{
  "n_head": 1,
  "vocab_size": 8192,
  "activation": "squared_relu",
  "norm_eps": 1e-06,
  "positions": "rope",
  "attn_scale": 0.177,
  "init_std_o": 0.0,
  "init_std_down": 0.0,
  "beta2": 0.95,
  "lr_head": 0.0131,
  "schedule": "wsd",
  "decay_fraction": 0.696,
  "doc_mask": true
}
Each number is 200 + 40 x the weight over its row's rms, rounded and kept within 0 to 999. Layers, rows and columns count from 0. The size before them is the row's rms in percent of the matrix's.

# layer 2 MLP down, 64x256, rms 0.268, rows 27-53, columns 0-255
104,267,174,184,147,227,148,329,186,194,164,216,206,147,223,161,186,174,211,167,205,222,241,183,232,197,178,178,122,197,207,172,144,121,133,249,248,223,303,148,152,228,254,222,181,209,158,195,156,195,210,162,227,209,231,184,218,232,201,108,211,193,197,194,257,147,185,199,112,161,175,221,237,219,151,175,155,123,213,258,201,147,247,142,173,253,267,115,176,218,234,214,219,259,169,213,156,168,217,239,124,131,173,203,208,186,232,225,122,218,195,189,207,231,193,223,251,221,133,210,185,205,129,182,144,205,221,235,181,153,273,215,198,162,181,218,183,192,97,289,193,276,260,136,164,187,211,202,193,168,179,272,192,205,178,217,187,196,180,261,208,169,240,183,194,266,184,167,196,230,194,189,139,144,212,221,204,235,208,244,250,255,231,261,206,255,147,200,211,209,188,242,154,227,188,142,135,222,243,126,184,117,170,185,220,222,165,217,142,248,259,152,223,165,240,154,190,178,190,196,106,229,155,226,205,159,167,255,231,291,220,230,251,179,202,250,202,152,223,170,224,207,177,175,235,196,231,181,167,156,214,157,169,199,280,180,195
101,197,179,178,273,182,133,222,166,235,203,175,206,229,277,238,133,191,174,227,204,192,242,188,227,150,122,201,227,263,219,209,283,191,203,194,216,174,150,273,173,206,237,191,217,165,234,198,161,219,216,132,160,167,177,200,280,95,172,222,171,156,150,126,155,114,206,183,197,238,199,181,189,180,199,157,216,155,186,180,209,191,158,216,183,197,148,176,188,162,182,140,187,227,213,210,136,210,210,218,150,229,241,146,223,159,201,214,205,204,177,199,219,145,232,252,202,185,142,201,197,245,169,176,212,303,116,224,206,233,203,215,116,251,154,236,211,184,129,181,194,170,272,109,209,226,207,210,188,152,248,234,169,158,207,205,168,245,210,268,159,194,183,139,172,211,127,223,268,207,159,196,195,169,174,194,183,228,197,177,141,178,133,226,189,242,203,132,212,237,241,277,226,194,210,118,138,174,172,186,255,168,104,214,232,209,190,289,189,152,196,169,118,258,230,214,200,174,148,138,148,129,202,147,233,221,158,194,157,233,167,177,111,222,155,152,201,242,227,179,234,244,245,183,234,55,216,179,210,217,235,155,158,176,186,167,163
094,181,178,211,223,215,188,204,142,231,228,166,213,189,188,222,187,185,206,188,164,188,222,148,177,141,207,184,159,198,254,185,207,219,190,181,200,130,164,214,110,180,173,136,153,186,161,245,175,201,212,239,166,209,184,128,173,167,226,166,143,95,237,233,299,213,170,167,147,231,190,187,194,163,250,167,203,193,203,172,142,194,173,225,225,171,148,252,170,195,156,129,142,231,187,152,162,205,182,169,224,253,191,168,198,130,213,214,214,209,214,214,222,179,204,202,203,233,119,179,190,176,194,322,193,209,190,139,217,218,198,147,194,127,153,192,256,189,205,224,175,162,172,233,175,187,153,261,208,211,223,154,183,247,127,138,126,226,177,131,171,71,203,250,251,193,71,169,136,117,231,186,224,126,175,128,236,191,223,254,194,211,207,253,154,196,218,149,176,189,313,192,184,248,161,252,194,206,175,192,203,226,198,222,207,188,186,114,200,198,200,202,147,195,129,192,131,211,197,238,135,168,231,157,170,205,275,204,231,224,182,180,184,249,180,222,155,248,196,256,229,164,251,206,298,218,103,213,251,191,189,260,169,219,171,174,124
096,174,225,260,210,262,226,127,220,221,197,195,212,164,199,176,168,175,247,139,140,241,233,209,224,217,213,230,209,242,163,256,160,185,93,185,116,136,149,211,198,214,224,188,305,197,192,193,180,212,249,165,198,168,293,257,254,245,219,171,224,153,199,209,223,196,166,185,186,150,156,202,203,239,246,184,255,155,218,256,171,173,139,174,240,252,210,289,260,230,205,201,235,279,195,198,189,182,291,234,176,200,310,195,223,129,227,224,246,194,164,210,162,122,173,226,270,268,148,182,230,179,258,100,172,232,187,179,182,207,184,175,145,112,236,248,115,202,129,191,144,156,200,194,187,187,198,213,174,195,268,194,205,180,161,226,233,232,191,190,221,281,231,185,232,249,168,301,281,185,224,242,188,183,216,206,166,221,135,163,200,172,190,203,275,220,204,232,204,232,166,237,171,151,241,162,219,243,205,153,206,227,146,135,184,233,240,200,210,179,184,217,142,221,175,186,244,211,193,223,213,167,250,246,244,229,233,140,173,194,225,292,212,214,187,131,175,143,218,264,212,160,151,193,197,189,129,196,204,164,232,183,216,178,271,253,204
104,228,218,169,228,202,221,151,203,213,176,215,196,180,253,173,94,187,152,142,196,114,180,196,225,151,247,146,164,156,186,200,178,193,114,193,228,200,193,196,218,184,207,206,178,208,277,146,164,220,99,240,248,196,175,268,236,232,205,141,167,125,217,198,240,152,191,184,201,169,203,250,156,125,250,233,180,139,186,175,215,207,93,220,175,158,207,151,173,139,192,201,255,150,206,189,220,173,157,169,205,195,195,152,200,103,207,106,108,224,205,195,144,239,183,160,222,204,236,170,107,182,173,222,167,127,226,84,168,181,167,232,219,175,123,182,234,240,180,146,183,213,223,207,181,171,130,203,196,142,173,140,160,147,199,196,197,199,208,207,149,195,194,177,203,241,178,228,181,199,155,173,223,183,191,161,204,175,223,259,209,185,163,210,151,162,189,127,146,185,186,145,179,140,209,208,162,203,206,160,250,248,98,189,220,122,107,144,193,197,161,223,213,182,282,258,198,212,199,185,162,172,185,244,194,181,187,235,144,179,174,269,237,204,146,192,252,269,227,254,205,113,148,194,121,204,146,223,166,182,174,179,237,192,158,135,182
094,195,178,184,146,225,199,128,244,197,262,194,216,142,125,161,227,179,202,180,191,159,263,207,172,178,299,232,164,141,192,212,216,318,238,217,156,229,270,216,168,243,199,241,203,184,140,227,211,201,157,179,166,196,273,237,231,179,235,165,176,261,205,120,203,233,173,242,251,241,218,177,228,213,211,230,270,152,241,281,189,201,149,248,188,166,215,199,156,198,199,119,218,124,189,261,206,215,212,177,106,159,202,177,188,142,234,214,172,180,191,193,251,158,180,203,203,182,199,205,153,174,244,149,224,185,244,160,157,245,170,215,212,264,204,174,128,210,219,125,212,222,170,200,207,157,121,195,177,153,176,235,185,244,301,218,254,189,189,230,191,234,218,210,211,216,231,227,194,241,166,183,186,166,210,244,184,226,209,213,210,225,210,176,226,267,225,223,166,317,232,194,193,165,206,210,306,197,131,204,186,204,101,273,213,216,230,321,199,178,240,167,201,201,293,267,142,146,217,137,218,155,207,248,156,188,254,191,262,205,143,213,239,238,172,219,192,168,204,185,194,210,221,160,244,226,193,197,214,200,273,197,158,84,183,193,139
098,231,216,137,259,219,162,112,316,192,193,210,224,232,240,238,243,212,166,203,216,214,167,181,196,200,211,180,173,189,214,205,188,300,164,177,250,231,207,213,226,251,198,257,179,207,175,205,249,132,192,206,163,194,211,232,159,238,274,192,202,239,121,310,188,286,220,205,183,181,267,225,208,223,145,229,184,183,213,229,250,206,150,206,137,249,201,122,189,189,240,212,189,166,178,125,241,210,144,239,205,239,204,191,211,209,241,263,163,217,167,205,211,170,211,203,292,237,198,209,335,243,181,196,185,184,248,219,205,175,194,194,175,228,193,167,183,238,217,140,203,249,98,179,224,172,188,247,206,241,190,211,204,199,181,255,210,279,193,163,199,246,218,160,248,165,224,144,243,280,190,196,213,250,210,217,195,170,155,315,226,257,301,251,248,249,139,190,176,184,252,236,214,215,180,197,206,179,242,183,249,195,239,224,297,181,197,265,281,191,200,213,156,235,212,184,167,206,260,169,139,222,232,229,257,163,231,224,154,115,238,123,226,164,209,211,153,267,187,189,167,185,189,167,221,188,285,207,241,222,217,200,231,269,251,198,159
094,175,172,202,128,169,179,242,238,193,273,224,200,191,274,175,208,199,150,165,199,194,285,177,161,159,182,176,219,99,176,216,199,269,177,228,154,127,196,163,285,233,215,167,231,163,148,161,303,273,209,254,205,140,191,229,239,226,236,250,158,152,176,206,129,236,217,167,99,227,193,173,246,162,267,238,233,182,175,183,210,222,188,195,206,146,197,126,204,248,236,214,198,223,224,228,182,165,164,202,206,204,134,207,204,228,207,234,210,204,200,213,228,185,193,223,132,206,222,197,225,209,241,199,222,196,106,142,185,186,170,236,128,236,131,166,205,221,218,283,188,184,204,257,252,177,128,124,200,175,194,157,230,155,162,188,200,154,216,197,234,171,205,173,246,176,191,137,268,190,210,147,189,212,244,244,201,183,187,292,218,165,171,163,267,254,330,232,293,218,232,268,176,208,217,199,188,178,139,201,168,213,259,281,219,226,249,234,189,191,238,186,225,244,108,222,174,193,167,204,134,219,180,207,208,318,194,177,200,203,221,171,166,142,174,166,149,145,188,107,202,220,165,227,160,200,182,202,167,176,230,195,261,216,238,157,211
099,176,193,156,247,229,218,273,168,257,163,182,195,185,157,149,258,165,234,239,143,178,252,214,219,180,207,225,203,246,136,224,213,217,189,223,177,245,209,206,193,175,204,272,176,175,231,238,274,165,156,229,153,207,224,194,196,177,239,141,212,229,182,197,168,199,158,245,291,211,217,158,183,200,154,228,220,180,287,259,198,200,264,258,195,136,217,145,204,150,157,208,221,253,179,106,211,214,220,118,223,199,233,171,196,149,225,133,257,158,218,233,174,218,262,228,175,175,167,199,174,218,278,202,194,180,154,175,179,174,219,212,179,194,195,210,193,211,228,210,253,197,168,287,157,183,189,207,197,192,180,188,166,166,256,156,145,186,208,229,189,241,169,211,221,155,204,275,179,231,324,156,208,265,332,122,196,194,193,137,180,174,236,258,274,125,151,215,213,253,193,237,202,255,169,211,170,196,160,302,116,160,192,180,235,219,181,237,232,258,184,215,134,219,172,193,162,211,168,191,287,234,192,203,206,205,247,205,153,197,107,144,205,252,245,154,202,231,151,134,232,138,182,178,165,238,261,112,134,230,241,198,224,212,199,247,153
099,197,177,204,209,208,199,229,240,268,252,157,185,238,113,223,264,153,279,209,106,228,227,207,232,128,225,211,223,191,193,162,206,171,182,174,261,175,195,183,271,187,250,251,198,176,172,96,186,187,200,227,208,202,204,157,158,154,145,192,199,243,217,132,196,152,165,172,247,171,123,186,176,233,188,97,190,152,260,197,198,162,235,191,258,218,209,248,151,247,216,242,130,179,223,222,159,214,222,170,219,169,175,160,196,180,224,154,162,188,224,190,286,198,174,209,253,159,183,225,227,196,205,155,272,228,209,95,170,161,141,217,192,273,239,217,270,235,218,221,264,228,249,276,153,237,155,234,166,212,149,202,297,201,247,160,229,209,199,229,183,182,216,195,218,180,186,223,209,196,131,197,194,210,189,243,227,199,132,146,174,222,194,225,166,170,254,172,209,163,155,247,200,190,225,197,170,162,233,237,200,239,229,216,168,234,275,274,216,163,258,188,178,128,248,197,205,163,170,256,175,280,204,186,193,242,141,180,303,195,139,175,182,201,170,243,245,155,150,245,153,218,155,230,159,137,154,235,187,247,191,301,110,149,178,243,225
103,171,190,201,142,212,200,188,250,153,155,199,151,217,194,188,225,205,216,180,210,199,196,194,163,213,245,160,211,224,201,186,219,176,260,199,246,201,121,173,229,221,235,279,212,229,194,290,231,200,206,221,240,175,174,229,111,194,184,202,192,177,224,110,284,188,199,207,251,171,148,168,239,232,220,205,210,192,252,165,196,204,145,186,275,242,107,184,222,264,204,136,207,178,199,237,190,273,147,254,134,173,247,164,216,206,204,263,181,218,214,225,124,184,202,227,202,172,256,213,189,154,257,223,208,254,177,184,206,90,219,202,226,237,219,168,204,201,216,231,133,237,224,158,194,173,243,274,210,270,194,132,306,147,90,240,227,192,206,186,208,220,157,255,215,208,143,118,170,198,241,232,152,262,139,153,188,222,207,217,191,158,235,191,226,233,189,189,287,269,228,238,264,217,218,273,138,169,229,186,211,246,203,247,188,189,195,189,210,127,131,238,137,99,247,137,142,241,154,219,213,225,171,256,232,187,237,138,194,262,168,170,151,289,176,225,227,175,217,146,232,164,173,222,163,160,228,181,169,219,159,179,212,165,146,222,143
098,149,164,130,201,130,179,137,170,214,214,184,192,196,208,285,241,210,197,175,183,151,54,186,256,201,138,205,190,192,206,206,230,222,198,151,162,155,155,216,228,203,195,138,218,206,173,140,171,238,165,204,211,140,162,166,180,226,281,222,235,215,158,284,199,205,167,220,189,217,270,212,223,152,166,249,270,226,181,224,230,177,185,254,216,239,181,287,157,219,186,176,169,125,190,114,227,208,199,204,167,208,183,142,235,151,240,254,153,231,198,201,137,211,267,164,202,180,242,193,169,220,167,158,241,130,184,211,200,223,271,250,89,204,202,263,182,192,163,247,196,195,147,211,189,232,139,301,204,200,222,206,194,238,155,146,202,186,204,162,175,264,187,192,244,168,207,48,182,214,177,290,231,224,211,258,210,213,136,134,199,153,259,178,259,167,195,176,237,205,236,227,201,188,182,201,279,256,206,198,197,224,186,261,167,208,228,224,215,174,196,180,249,160,181,222,184,168,163,188,176,274,138,216,199,247,169,196,263,161,170,166,213,146,162,216,145,188,236,215,203,186,163,116,186,212,200,181,135,238,188,211,243,130,118,224,175
105,264,151,241,182,221,229,261,234,191,184,215,217,199,123,228,214,175,234,210,218,220,179,241,236,194,205,266,229,262,174,204,111,199,251,138,179,201,199,202,239,178,170,214,167,249,225,248,146,213,185,233,136,190,178,143,183,186,202,118,203,193,205,247,208,190,207,215,240,205,231,188,211,212,210,187,232,287,222,329,267,197,188,261,130,214,217,144,203,197,165,149,180,199,187,141,193,223,178,267,199,210,155,219,164,247,215,229,245,188,199,165,232,201,242,197,282,158,183,206,221,244,160,233,230,293,209,161,225,325,242,220,170,198,152,197,98,212,254,242,195,168,237,282,207,178,227,190,172,246,150,150,146,204,244,208,200,156,198,213,227,222,188,254,150,230,215,207,206,197,193,194,195,103,218,158,204,187,158,168,260,184,135,246,264,194,245,217,168,186,263,260,218,223,183,157,215,200,224,232,164,257,256,188,240,196,250,260,188,172,288,173,178,202,158,235,234,176,263,151,205,146,237,167,235,143,292,216,237,239,224,238,85,187,253,200,166,147,202,129,177,199,279,271,204,264,192,201,257,227,135,205,190,245,188,189,214
096,216,261,241,244,170,188,218,188,217,213,201,219,176,215,145,246,226,189,152,209,225,195,165,178,205,140,191,217,223,184,174,208,191,137,310,218,219,169,209,186,205,207,187,234,214,214,169,231,217,139,213,206,195,240,193,162,238,219,203,253,146,161,155,212,160,204,253,226,208,205,94,203,263,164,195,193,214,205,222,226,209,193,206,187,250,247,258,233,215,252,153,262,168,203,138,195,245,265,203,179,161,217,216,238,195,235,171,213,261,245,200,241,230,187,243,245,275,181,182,203,255,198,293,33,254,247,184,216,161,174,220,119,187,200,164,101,212,216,211,254,246,190,137,237,224,223,210,200,212,205,137,191,215,203,224,193,193,209,248,203,236,228,174,243,236,131,155,213,217,168,207,240,209,256,137,202,179,231,145,191,218,232,168,325,209,180,247,192,195,202,286,207,192,223,151,116,198,296,162,241,198,239,201,163,231,255,230,222,142,197,180,240,228,211,158,190,247,50,264,227,129,235,185,268,268,232,195,316,192,235,224,236,189,167,207,235,155,205,256,207,158,200,196,217,212,185,242,151,216,167,170,219,218,262,198,186
104,259,174,205,168,178,176,215,162,136,159,188,194,168,219,210,169,211,131,176,236,205,185,171,242,217,171,195,241,260,186,188,139,274,192,193,281,168,151,183,178,196,257,178,142,212,190,198,168,245,171,206,262,159,119,249,162,166,210,241,262,175,212,210,174,205,230,202,208,157,169,195,215,169,126,173,180,193,195,207,213,208,209,206,137,183,249,243,218,235,289,189,230,167,175,259,242,232,262,203,204,235,137,215,204,184,161,170,160,212,212,198,218,237,209,150,153,256,172,220,155,210,238,116,189,245,137,135,199,169,145,203,238,243,182,271,185,204,130,216,234,199,177,98,240,232,136,155,176,215,145,162,211,219,196,132,214,178,182,231,207,228,192,235,232,278,178,255,308,205,246,235,170,256,133,209,193,137,159,201,114,236,265,191,250,170,183,202,222,96,240,196,223,234,226,226,187,221,125,174,206,189,237,257,266,193,166,107,222,154,179,87,206,205,161,209,209,207,213,203,167,139,167,150,191,176,169,228,208,238,175,173,203,153,224,170,195,231,194,159,207,273,227,134,192,133,137,206,195,177,227,206,140,99,260,212,106
103,132,188,212,221,188,177,202,170,232,258,155,190,192,161,202,168,193,208,219,218,186,141,154,200,168,188,164,201,214,185,202,114,240,201,268,169,217,215,220,266,201,174,208,292,196,192,174,153,207,223,224,210,224,179,105,199,123,204,180,178,273,204,210,173,241,177,165,145,210,148,174,211,179,253,136,248,132,254,262,193,226,252,215,259,209,121,154,218,201,153,191,172,202,240,150,114,182,235,268,172,172,218,198,191,205,234,200,170,174,207,207,159,217,196,241,175,266,205,194,171,169,165,169,218,202,271,271,164,252,184,231,212,203,214,190,267,240,212,133,150,143,189,266,137,235,178,112,210,243,203,237,188,260,281,207,242,234,215,264,175,116,211,168,204,179,216,154,150,218,248,200,189,210,170,245,193,232,147,270,120,153,201,198,242,240,216,212,185,213,92,168,186,244,182,142,116,177,171,238,234,192,162,202,252,182,240,129,251,208,193,233,208,260,190,165,173,137,192,146,225,183,132,207,120,144,265,232,216,206,194,168,144,172,163,208,198,249,188,193,174,127,186,171,312,234,244,192,274,222,169,233,177,171,156,113,226
094,202,192,178,256,196,195,126,233,179,220,162,160,190,344,262,151,270,193,221,253,176,171,205,276,202,182,130,170,155,176,157,197,114,155,176,168,246,207,195,240,204,195,132,182,88,186,190,236,149,227,197,197,188,204,149,209,287,254,144,203,158,173,222,148,210,171,205,99,130,232,225,201,200,142,251,141,245,160,188,225,164,233,220,205,82,278,219,201,116,186,233,154,221,171,228,163,160,170,200,135,194,183,204,140,211,191,157,193,176,226,189,211,269,175,134,196,195,239,214,173,219,228,186,228,161,251,192,186,194,214,209,223,242,155,219,160,223,210,188,167,161,173,259,215,237,157,192,178,174,232,241,261,211,219,178,252,219,186,109,212,116,208,170,198,149,238,242,119,199,161,220,216,176,224,213,217,194,152,222,238,172,152,191,180,174,144,194,143,174,209,253,210,159,203,199,225,201,178,293,175,217,208,146,170,200,139,136,199,93,252,191,222,178,194,233,138,148,256,203,197,187,191,191,183,242,216,154,235,196,222,147,159,206,182,203,199,136,145,142,191,241,143,192,188,142,164,117,246,139,167,164,175,202,192,149,196
105,225,234,164,264,198,213,201,172,195,122,228,195,113,233,241,157,176,149,204,218,251,207,254,90,262,206,176,214,122,170,190,166,244,210,202,233,224,266,230,212,216,205,217,236,160,250,255,152,248,206,171,170,199,205,223,198,154,194,250,224,166,272,304,178,218,217,172,262,171,189,198,226,183,126,245,205,190,156,142,256,195,148,271,158,150,188,230,231,155,174,195,238,169,234,148,282,184,249,232,255,216,214,200,236,231,192,230,255,229,251,197,296,209,221,173,252,225,192,189,186,171,255,255,275,210,235,194,237,270,128,177,257,238,194,182,194,212,257,133,166,137,159,191,196,164,271,149,200,178,251,201,209,192,230,257,222,197,181,166,194,175,232,220,172,247,165,169,171,207,289,196,199,227,148,212,210,176,174,184,202,200,240,187,173,232,190,249,246,209,290,184,206,263,213,258,170,175,235,184,225,198,202,295,212,202,152,222,264,186,172,147,241,235,117,326,210,297,179,198,252,174,174,213,200,122,267,158,236,235,205,174,210,187,230,219,235,180,173,167,217,211,143,200,205,175,164,226,220,210,272,148,231,210,282,181,190
098,283,191,187,244,264,142,214,216,232,245,265,176,228,239,212,318,194,245,173,201,227,198,194,206,207,155,227,252,171,177,192,223,297,216,221,290,193,198,223,183,193,205,283,167,245,278,296,206,202,198,216,230,271,135,239,131,167,244,172,216,221,238,202,171,151,206,190,166,269,293,253,179,222,198,217,262,236,209,185,241,203,204,221,175,260,171,276,174,290,220,225,254,277,158,218,250,210,144,192,143,169,172,314,175,218,213,178,200,246,187,193,222,239,199,196,234,270,265,181,196,239,140,195,224,134,179,185,159,324,216,209,179,161,178,219,154,207,176,183,254,215,197,235,156,208,205,139,224,202,142,154,231,223,175,237,172,238,189,178,211,257,194,226,223,235,248,319,211,262,152,218,231,143,170,167,224,220,174,177,230,172,183,200,150,273,206,214,206,201,214,212,230,216,174,221,277,143,224,243,228,220,194,222,203,191,176,206,213,203,200,185,250,180,178,254,198,201,175,143,255,224,227,232,204,159,208,215,231,290,227,171,214,199,224,234,250,242,195,210,147,238,198,152,227,218,277,223,251,188,207,242,300,204,175,137,211
105,152,169,217,212,209,171,280,254,198,225,211,211,194,254,152,226,199,256,230,194,274,217,215,236,158,168,194,228,177,140,242,222,231,258,210,258,285,166,210,187,186,224,240,181,275,167,154,233,202,287,220,233,178,201,212,217,282,252,211,201,271,181,256,199,191,205,219,167,120,241,203,206,187,146,250,209,237,261,137,200,157,198,231,153,180,244,230,224,189,249,168,177,270,212,143,167,206,175,168,194,225,269,212,229,195,236,225,203,208,177,209,198,209,149,238,231,151,182,183,204,185,267,201,196,205,193,204,214,167,184,289,176,173,182,181,178,184,166,237,246,182,188,111,179,220,304,160,179,242,167,163,229,186,168,207,186,200,215,175,204,182,206,212,178,199,213,203,219,188,198,211,192,236,243,261,179,215,202,201,201,162,189,165,147,134,170,104,173,217,156,275,146,198,226,263,189,209,193,166,270,204,184,106,188,188,276,236,149,182,205,274,147,230,169,198,245,120,138,156,218,141,234,322,248,163,223,181,244,227,245,238,318,236,238,206,286,222,229,221,188,332,174,158,122,173,239,219,183,250,200,139,205,215,144,196,257
098,183,148,154,262,201,212,159,132,165,143,248,205,195,198,173,152,185,136,163,182,201,185,216,212,207,192,216,196,207,207,224,226,220,173,267,117,277,229,257,221,242,207,208,129,151,150,226,233,220,203,171,170,167,245,210,256,163,277,164,202,243,195,200,178,205,189,185,202,166,192,218,202,212,191,188,229,145,160,229,249,213,162,182,192,192,196,256,220,63,93,227,185,76,186,173,206,158,174,221,184,212,249,200,247,171,172,255,175,198,169,197,168,247,246,199,294,247,185,154,134,137,264,183,260,137,213,188,221,193,174,207,192,206,197,246,106,169,220,127,253,188,173,184,144,119,199,224,199,161,142,157,214,170,142,219,178,219,199,254,242,173,185,205,217,208,184,212,196,207,146,199,209,164,159,191,240,183,176,226,118,231,286,190,205,284,148,280,194,175,194,188,185,143,201,244,178,179,184,175,126,252,199,240,186,162,158,207,245,228,180,195,199,231,129,160,181,156,169,75,191,191,203,187,172,160,214,199,195,155,156,150,161,161,245,185,170,201,196,209,192,261,219,177,115,279,115,190,234,203,229,220,192,173,98,139,206
090,184,193,253,235,165,172,221,231,157,173,212,174,268,199,202,137,176,269,223,213,241,286,163,272,198,152,228,159,175,197,124,238,149,272,145,219,140,230,267,180,218,217,230,205,237,210,223,239,208,222,252,227,199,128,226,207,212,236,232,174,135,158,168,173,252,210,199,209,228,154,190,203,189,198,245,252,170,207,290,205,190,184,180,121,177,167,148,151,196,182,266,238,232,257,284,240,178,171,259,166,256,221,186,217,168,229,158,207,176,220,226,203,175,196,181,193,210,115,239,167,169,134,249,182,133,170,186,207,228,225,217,192,209,181,203,256,170,217,330,191,213,184,199,150,175,240,230,178,141,178,208,285,168,219,181,205,125,169,139,178,148,189,142,236,216,266,130,229,143,306,238,199,190,254,108,219,182,267,153,206,158,140,180,212,173,218,246,184,195,207,183,215,180,208,201,255,207,164,170,261,195,258,178,243,84,195,190,180,176,233,129,196,166,136,152,157,242,242,246,227,281,180,173,207,181,242,189,198,208,175,252,255,198,241,189,197,155,215,248,207,263,245,227,224,267,205,159,226,257,191,207,153,138,201,200,238
103,191,169,255,201,226,197,241,235,208,186,247,212,222,170,213,191,237,184,262,184,200,215,145,228,226,231,245,259,245,181,204,208,192,194,241,215,245,217,196,187,195,197,162,254,193,210,189,206,240,256,226,186,172,231,215,233,187,211,241,178,253,213,256,108,188,185,200,243,165,174,246,237,226,135,271,223,213,224,103,222,213,208,225,162,152,139,121,223,174,258,217,201,220,206,206,241,229,161,220,273,193,206,208,209,197,173,199,175,227,223,202,207,190,214,277,209,186,186,193,162,183,257,171,227,224,271,284,227,199,184,180,189,202,226,180,228,186,195,263,209,198,71,218,241,198,186,230,163,252,189,211,149,265,269,234,190,198,188,136,200,252,134,215,200,256,127,205,206,136,118,229,190,218,163,198,207,198,210,104,160,171,188,221,196,183,270,135,201,207,195,113,231,168,208,201,173,211,54,235,275,178,251,326,240,237,123,182,203,145,236,240,186,249,158,152,222,225,264,193,173,111,243,272,159,300,254,242,215,158,191,184,141,208,193,190,142,219,197,191,228,278,175,234,159,233,176,244,248,197,180,196,217,109,189,260,176
101,248,224,158,231,229,178,230,164,158,190,255,204,173,207,265,166,214,230,196,173,175,239,240,189,121,139,246,207,195,220,192,210,206,178,225,197,201,291,146,166,236,196,193,176,186,172,213,118,168,191,224,181,241,265,201,252,180,215,236,229,199,177,185,205,140,253,190,190,239,230,193,202,177,264,180,165,228,247,207,204,217,206,195,245,105,212,283,187,256,190,93,204,252,118,256,198,184,220,207,250,169,219,184,201,252,182,191,204,216,172,199,146,176,170,294,244,174,206,237,229,184,126,215,298,224,206,207,263,235,170,231,238,157,236,245,225,207,211,216,185,153,231,251,210,207,181,322,201,201,145,209,246,217,227,221,230,266,181,115,223,193,249,219,163,169,177,202,266,201,170,263,193,167,230,140,180,190,150,240,231,274,266,193,220,191,190,178,174,206,179,189,181,168,233,226,129,191,251,132,177,169,244,175,106,238,162,187,158,191,162,200,191,190,289,259,306,178,234,293,205,201,240,131,159,179,180,244,220,127,171,243,215,280,169,190,153,194,217,194,175,226,107,201,217,175,191,226,174,122,219,214,213,192,246,247,98
102,302,165,269,226,161,208,155,186,137,151,217,195,159,180,220,180,186,172,196,167,240,179,193,183,197,216,181,264,281,186,190,178,195,222,166,251,174,219,198,201,208,241,181,195,119,214,207,175,203,143,177,196,238,174,215,168,203,124,233,164,191,207,171,187,125,189,154,204,144,129,220,206,215,127,121,270,160,207,180,199,225,190,230,186,185,251,222,206,167,184,160,227,139,148,206,182,162,147,285,212,229,146,194,182,176,215,183,220,161,204,208,138,182,225,217,219,226,169,200,174,300,296,146,123,197,224,143,191,170,237,205,134,131,213,220,198,217,164,261,172,207,174,167,179,121,140,258,180,245,158,100,259,255,165,213,196,132,206,208,242,193,190,175,143,169,132,135,113,182,204,233,183,212,191,202,206,226,181,182,168,182,196,234,184,222,154,168,195,184,213,128,189,185,155,164,146,162,134,199,193,170,213,270,247,275,240,156,178,202,258,159,223,156,201,119,219,188,165,158,126,115,156,132,141,149,214,164,212,131,225,146,197,257,148,170,197,219,201,210,202,232,204,164,270,192,185,157,237,252,67,179,207,206,180,215,221
106,190,219,212,218,212,176,214,156,209,175,174,191,217,201,148,197,213,230,167,149,176,154,183,243,215,223,248,166,186,211,228,199,164,198,164,256,188,130,90,212,194,264,202,158,125,116,230,148,186,246,215,242,145,302,146,127,207,145,219,217,217,253,197,196,261,187,201,153,193,158,165,164,243,193,235,200,235,182,166,159,195,238,198,179,302,173,230,195,203,178,255,269,263,206,175,199,156,223,180,217,160,197,121,174,265,149,240,211,175,160,187,232,146,187,185,233,185,175,205,208,186,239,161,244,246,155,157,200,184,229,203,163,189,243,237,192,232,179,251,195,224,132,182,214,220,232,149,234,186,189,220,189,211,216,195,234,237,206,256,215,175,169,200,208,243,175,107,140,189,133,247,177,189,242,174,201,178,183,212,227,151,193,112,217,230,263,186,204,209,210,163,163,182,179,189,174,148,211,187,216,158,212,137,156,189,155,271,154,123,189,269,150,143,228,271,190,187,207,126,205,188,209,228,219,182,197,226,181,233,218,291,136,177,268,192,129,124,126,188,129,279,220,233,183,333,147,188,266,301,110,193,152,187,174,210,161
099,262,254,255,259,259,204,177,199,174,171,247,204,156,223,258,161,194,182,185,175,215,238,204,109,204,244,157,139,219,201,248,177,207,255,196,160,174,257,210,153,246,189,217,215,227,169,198,242,191,174,224,225,164,214,218,163,141,229,104,206,128,184,226,153,223,163,209,138,174,218,174,162,152,190,285,221,148,219,224,230,170,285,163,259,190,155,175,195,136,217,233,171,142,241,235,209,196,195,218,167,212,171,213,190,202,192,241,235,177,166,190,240,217,256,179,192,211,225,215,210,210,218,119,171,252,132,230,232,132,198,197,188,226,194,157,142,176,219,141,198,234,198,158,215,252,159,118,180,272,178,181,236,158,122,166,218,250,200,161,192,178,200,195,210,145,161,206,243,146,187,257,128,253,188,180,212,222,174,238,255,121,177,272,117,98,163,148,252,181,155,228,198,182,203,272,151,138,154,201,202,181,202,130,182,187,127,184,193,174,295,221,205,226,262,225,186,144,194,231,209,210,226,216,215,186,237,220,230,185,191,258,215,176,157,255,285,231,239,134,206,222,168,184,213,113,244,182,235,186,150,256,167,102,244,181,99